From a checkpoint of a small transformer trained on Wikipedia.
Architecture: no position embeddings, biases, tied embeddings.
Each number is 50 + 12 x the weight over its row's rms, rounded and kept within 0 to 99. Layers, rows and columns count from 0. The size before them is the row's rms in percent of the matrix's.

# layer 2 MLP up, 2048x512, rms 0.0542, rows 169-194, columns 384-447
099:46 53 46 71 57 56 55 43 44 81 62 66 64 48 51 59 29 40 52 47 57 45 68 57 73 21 60 32 45 55 17 47 50 51 46 30 43 39 48 37 33 17 49 71 55 56 62 39 53 34 53 51 48 50 43 56 41 65 55 41 71 58 34 24
092:53 61 60 58 35 65 43 78 49 74 42 40 44 51 62 25 54 59 38 53 66 47 61 61 20 48 60 52 47 71 64 65 33 55 50 63 57 80 65 66 49 54 53 68 38 55 52 40 57 57 53 67 36 68 45 61 75 54 43 40 36 58 68 50
101:45 61 45 33 64 48 27 54 38 56 56 61 44 55 63 51 62 38 33 60 25 63 42 66 46 54 61 57 53 42 35 33 57 51 59 40 53 50 48 59 40 64 49 53 50 74 55 38 49 39 67 43 56 80 49 17 44 21 55 53 42 57 58 49
099:52 37 38 38 46 57 41 27 40 59 78 63 30 53 42 69 33 31 49 47 45 56 51 66 58 44 39 48 58 21 38 59 52 62 42 56 50 65 48 70 41 32 50 52 65 60 29 40 65 65 60 46 66 25 61 52 69 37 67 49 50 47 47 21
095:36 41 44 39 53 41 47 46 45 44 68 39 50 53 43 47 48 62 63 64 64 37 64 29 45 38 45 55 39 20 41 65 67 56 29 75 53 56 63 42 40 69 47 38 40 70 52 51 64 59 47 57 49 40 49 80 72 51 63 54 42 32 63 58
108:55 72 64 50 61 34 45 49 57 58 48 64 55 61 68 40 51 40 56 52 41 44 64 45 50 35 61 43 23 55 57 81 62 32 51 56 52 46 34 66 28 65 42 44 68 35 54 61 34 46 45 47 55 52 41 58 71 44 42 62 62 62 44 55
100:64 47 73 50 31 27 42 58 72 17 42 49 42 52 50 39 62 55 51 62 43 59 23 45 40 55 41 58 49 32 71 27 37 65 73 54 45 41 30 42 54 46 65 59 47 43 55 53 44 40 53 55 43 53 30 25 44 49 53 41 65 23 62 58
087:34 51 35 50 54 66 47 66 63 56 70 44 55 42 37 63 43 57 42 62 36 50 40 57 63 36 45 55 74 57 61 60 45 34 42 46 43 38 31 28 52 45 53 63 62 42 49 45 38 67 59 45 53 41 52 58 56 33 61 55 53 73 77 57
101:53 34 38 57 49 68 53 40 37 47 54 43 34 53 37 54 65 45 59 45 65 52 54 56 60 28 54 62 35 48 43 38 85 51 33 55 57 64 27 47 50 60 59 55 41 40 39 55 62 44 67 63 59 50 46 70 51 48 48 30 41 27 37 50
094:64 35 42 42 52 55 61 59 44 45 40 37 66 61 59 57 47 47 40 47 44 63 69 50 45 74 48 55 49 59 57 51 53 53 60 43 59 42 41 40 36 55 49 52 32 54 38 35 75 73 37 43 61 63 45 58 46 48 55 49 50 40 64 55
103:48 38 67 52 67 66 58 26 47 42 50 64 55 40 51 25 38 45 40 56 62 51 44 43 56 47 53 44 61 17 66 47 53 42 62 66 75 51 42 58 31 41 34 66 52 43 33 54 44 52 62 71 38 37 53 74 40 51 37 63 61 41 69 42
085:54 53 41 33 41 28 87 48 30 42 68 60 52 46 62 26 53 60 34 49 42 37 82 46 54 63 51 62 30 41 39 65 43 41 25 62 39 40 61 72 48 51 47 29 46 46 67 65 43 53 52 51 53 44 50 60 25 73 45 51 44 48 48 26
099:65 39 56 62 38 56 44 52 38 53 42 53 72 57 40 41 58 40 40 68 32 57 49 63 64 35 57 43 71 44 62 78 61 32 73 39 23 57 70 55 45 45 41 41 59 31 55 55 61 41 50 54 56 47 74 42 69 42 39 42 58 55 50 52
111:58 20 55 49 45 69 48 61 53 39 32 66 59 48 37 65 67 35 61 83 58 32 49 55 58 41 46 36 45 47 19 54 48 64 52 32 34 57 51 53 52 61 75 38 48 33 48 54 35 30 46 45 69 47 42 68 55 58 67 48 49 63 34 48
099:56 35 31 36 54 58 32 67 52 61 53 63 20 39 61 23 52 43 75 51 53 35 54 39 54 55 39 43 45 24 60 56 43 58 35 65 77 72 50 63 65 54 71 55 51 56 38 28 53 44 51 55 63 38 56 42 72 48 51 61 47 51 63 41
108:42 37 58 54 65 42 63 41 25 56 45 36 53 56 31 35 52 55 66 51 29 45 73 66 64 39 58 44 41 57 39 59 51 48 51 44 45 83 35 63 27 53 37 65 48 28 47 33 45 34 36 72 59 49 53 46 60 45 55 42 42 58 54 61
091:43 61 49 34 48 45 49 42 48 58 53 54 67 45 68 45 59 32 55 71 56 47 49 32 57 30 34 41 53 52 63 44 57 51 56 54 54 41 64 67 53 62 44 31 52 43 61 49 46 57 47 33 24 49 63 67 46 53 66 74 41 44 51 67
096:43 43 46 39 75 47 74 47 37 54 61 37 46 60 37 50 34 61 58 57 39 61 61 50 48 39 33 34 72 56 34 51 60 76 52 73 54 43 56 63 32 60 54 53 21 39 40 39 36 59 46 44 49 42 22 55 48 50 55 66 47 46 55 46
080:63 57 39 52 28 65 43 41 38 65 55 46 52 54 64 58 57 49 29 45 43 49 59 70 47 53 45 61 54 45 82 36 47 58 68 39 41 43 52 35 49 68 60 32 44 65 52 52 44 55 27 61 62 76 71 43 43 43 74 60 23 45 58 46
098:46 57 37 62 57 44 54 29 61 47 46 41 65 51 38 62 39 37 43 49 44 40 54 62 57 34 42 49 27 71 56 57 38 49 35 63 66 32 31 51 44 77 35 52 49 60 30 58 47 33 70 52 51 55 45 54 45 67 57 55 56 40 56 30
110:45 56 46 39 43 72 53 65 35 45 53 68 59 25 22 45 49 34 59 47 40 63 58 66 59 42 48 72 61 52 56 53 51 56 42 57 52 57 25 44 49 62 50 55 48 41 50 35 24 39 45 74 93 45 61 52 82 35 34 63 54 20 33 52
101:44 60 44 64 50 42 63 43 64 51 51 33 56 56 50 57 37 40 43 71 35 49 70 67 52 55 55 44 48 75 39 47 60 50 82 50 39 55 62 69 28 65 42 51 40 66 43 50 52 28 59 63 72 43 51 44 76 57 42 45 42 45 33 52
105:66 45 43 43 51 39 64 47 32 45 55 54 44 38 37 40 36 38 64 60 44 41 45 50 42 44 20 56 48 50 59 62 56 54 26 44 67 55 52 60 55 28 45 30 55 56 70 49 48 56 45 28 43 46 45 61 58 56 60 37 51 56 79 72
109:77 42 47 51 46 33 50 39 47 38 39 50 56 53 55 63 52 50 58 61 68 41 45 52 56 52 31 49 46 74 50 24 65 62 65 37 42 23 57 47 44 40 69 30 59 47 54 60 47 63 47 57 50 62 42 38 55 56 54 47 47 46 62 69
103:57 57 50 33 58 46 26 51 44 52 57 61 58 69 28 83 62 62 45 40 43 29 61 43 58 58 47 57 34 44 41 60 58 46 52 37 54 58 39 53 39 55 59 40 64 54 37 51 69 64 50 57 30 66 36 71 45 75 36 69 64 33 59 64
094:40 54 39 58 53 49 44 50 55 47 42 46 41 69 48 47 47 47 45 84 51 34 74 58 60 55 53 35 65 39 33 49 47 49 63 41 50 40 53 29 42 61 34 54 60 55 47 58 55 54 29 73 30 44 28 49 48 47 23 33 46 51 61 54
# layer 2 MLP down (transposed), 2048x512, rms 0.0703, rows 169-193, columns 384-447
098:46 34 31 61 50 35 66 33 43 53 50 60 41 36 46 62 45 44 40 57 37 50 38 44 50 41 35 63 43 49 44 76 60 49 51 27 58 40 60 51 51 57 51 54 51 46 31 51 39 80 28 60 57 66 61 54 46 54 60 60 65 58 49 47
099:65 63 54 47 41 47 49 67 70 58 60 56 56 45 56 39 41 51 59 52 61 49 40 53 44 47 21 62 34 59 55 43 41 45 44 72 36 61 54 34 33 58 57 61 48 45 53 52 38 49 65 66 47 50 65 40 51 49 37 57 65 41 46 17
095:38 40 45 70 51 48 37 23 41 61 40 61 36 34 56 61 34 54 35 40 49 52 47 57 67 69 65 39 49 34 38 28 54 51 45 53 50 31 63 56 40 65 62 46 50 40 70 41 50 37 70 53 65 53 67 31 19 34 43 50 53 49 54 45
104:40 60 41 69 57 44 46 68 48 58 38 58 41 50 41 59 35 62 43 40 53 52 68 63 38 44 44 44 61 36 63 50 70 51 76 60 67 65 53 37 44 41 49 32 41 51 38 41 63 58 57 52 59 68 52 58 50 50 78 52 29 37 19 65
087:63 70 22 58 35 54 33 57 55 34 43 49 51 65 43 46 26 59 52 54 66 66 33 29 42 50 50 59 54 41 55 44 63 40 55 52 46 57 36 41 47 68 29 48 54 55 41 42 47 38 36 50 36 48 18 54 69 58 42 41 63 37 83 51
108:68 69 42 44 56 71 22 59 30 46 68 65 47 59 39 78 60 41 37 61 37 62 32 45 45 36 42 58 36 36 39 47 53 39 55 26 38 45 40 45 44 26 40 66 56 33 40 50 36 57 55 33 57 49 36 60 62 64 46 29 62 46 64 46
096:62 31 26 37 40 45 53 67 40 46 41 39 41 48 37 33 64 47 53 33 28 70 29 45 46 42 55 69 43 65 39 21 65 38 60 36 54 49 32 57 45 65 51 60 29 66 64 34 47 53 40 59 49 34 53 51 34 56 51 20 57 43 35 48
098:27 40 59 45 11 60 57 70 39 43 51 53 39 49 62 34 48 53 38 52 25 73 55 81 53 58 33 50 53 30 51 51 38 51 38 47 53 56 48 43 37 41 52 60 39 69 38 46 47 53 50 45 31 38 49 80 54 45 62 43 53 41 65 16
091:37 63 48 53 54 69 48 47 36 67 46 64 42 31 34 51 69 40 71 56 39 41 65 51 42 45 67 57 67 64 47 33 43 49 32 24 56 69 47 64 47 46 54 35 61 65 38 22 17 59 50 44 42 53 53 39 47 74 38 61 67 36 49 41
078:37 70 47 47 62 46 40 60 70 61 35 49 34 60 37 48 40 40 42 42 51 35 17 34 38 50 38 55 56 60 56 45 42 58 60 56 37 38 52 35 36 23 39 43 58 43 69 47 34 36 67 50 42 62 37 37 38 44 40 45 43 57 48 35
101:74 52 57 56 44 74 43 44 38 65 47 56 45 49 36 54 62 48 49 41 50 71 62 57 57 48 51 49 45 41 54 26 44 52 58 59 39 48 53 55 31 49 39 52 66 43 55 62 61 50 53 57 71 70 55 43 54 52 34 72 66 76 71 49
093:50 31 40 51 28 65 61 46 55 28 59 54 35 46 55 65 37 61 30 38 58 43 48 49 44 57 47 53 40 50 53 49 31 50 25 52 40 40 42 67 59 42 50 47 34 44 49 39 36 56 46 37 52 62 58 57 62 60 61 39 19 17 37 40
116:38 30 43 48 43 63 40 51 26 30 29 52 42 56 61 35 32 59 62 49 49 62 44 46 57 43 43 47 68 46 69 36 60 42 33 49 49 55 65 54 56 41 38 54 50 53 43 52 47 54 40 49 35 32 65 55 39 52 27 48 41 57 45 45
126:37 56 50 48 37 47 51 53 31 57 60 64 57 46 65 55 46 48 48 69 36 59 59 65 42 25 44 50 48 31 41 49 53 64 55 51 49 39 52 47 61 50 72 68 37 52 54 62 50 35 64 65 44 62 46 56 51 40 65 54 35 43 47 49
097:43 35 24 59 54 56 38 50 63 45 45 50 68 53 42 43 42 43 33 39 30 48 56 25 50 65 46 61 25 51 32 62 52 51 51 51 41 39 66 62 65 47 61 25 47 52 64 42 47 43 37 40 40 29 38 60 65 28 49 48 52 64 67 40
102:54 60 64 65 45 55 45 39 59 52 44 43 22 53 52 42 62 55 39 44 40 45 48 55 29 46 55 50 45 31 61 67 40 54 39 33 58 61 40 46 40 38 58 44 56 57 49 41 42 44 42 62 55 57 62 52 48 34 47 44 59 42 63 56
096:66 38 57 48 62 54 60 43 61 60 41 58 36 35 46 75 58 72 54 40 37 52 32 47 70 58 59 44 61 48 53 43 75 47 47 53 46 55 51 50 54 52 56 37 36 64 56 43 72 38 46 70 44 53 42 44 36 49 46 43 54 53 51 56
102:38 31 61 52 33 57 61 51 54 42 45 51 43 48 45 38 42 44 28 40 56 75 42 46 71 44 48 26 49 50 54 42 55 73 67 50 62 23 38 32 41 48 47 47 48 30 44 68 14 42 47 47 51 53 40 34 37 66 43 35 52 49 57 35
080:29 52 64 57 63 34 45 57 42 53 47 51 42 52 65 60 36 66 75 42 57 56 42 43 36 56 74 65 57 52 41 43 59 58 42 37 65 53 37 60 46 51 58 50 40 35 46 37 49 40 72 28 35 33 45 54 42 48 25 34 49 60 33 43
088:35 36 47 63 60 57 50 37 60 31 39 57 60 45 56 50 39 46 32 53 52 46 39 35 55 68 57 33 43 61 54 33 43 66 52 63 40 47 45 68 44 68 39 33 44 43 76 41 37 37 55 65 56 41 67 53 39 47 48 61 49 29 31 53
114:48 49 64 39 58 61 51 62 62 45 30 44 79 61 36 48 55 32 35 48 51 56 48 35 57 50 50 47 63 45 51 45 36 41 42 73 53 39 50 45 74 20 77 33 50 57 58 47 54 30 56 61 72 45 55 36 50 41 44 21 51 37 51 35
104:33 56 64 56 68 34 44 75 58 32 56 66 58 50 55 36 51 53 47 61 47 51 47 43 51 38 48 35 50 78 51 43 54 30 26 46 59 59 48 47 33 61 50 39 41 35 51 39 48 31 45 51 41 32 54 60 24 61 44 41 60 36 66 22
098:52 35 32 31 49 52 32 46 64 55 49 62 37 55 53 41 60 35 65 49 40 38 52 52 55 65 29 61 37 52 49 47 41 55 58 58 55 59 48 48 47 57 39 36 56 61 62 52 54 52 55 38 38 37 39 55 35 36 54 43 30 75 38 46
104:57 65 58 46 52 43 41 43 56 33 23 39 50 66 56 29 64 56 44 53 48 50 45 48 57 50 38 36 47 41 74 37 51 67 58 52 43 28 58 63 27 53 59 68 47 71 55 54 47 64 77 42 63 73 50 41 46 54 44 39 58 57 53 60
104:53 35 50 20 45 43 22 72 60 55 42 81 58 29 57 56 51 44 36 52 51 45 43 32 52 58 51 61 48 54 37 27 52 55 36 56 46 69 55 63 54 51 45 45 41 23 52 43 56 37 41 43 54 71 28 51 60 62 59 60 67 64 73 51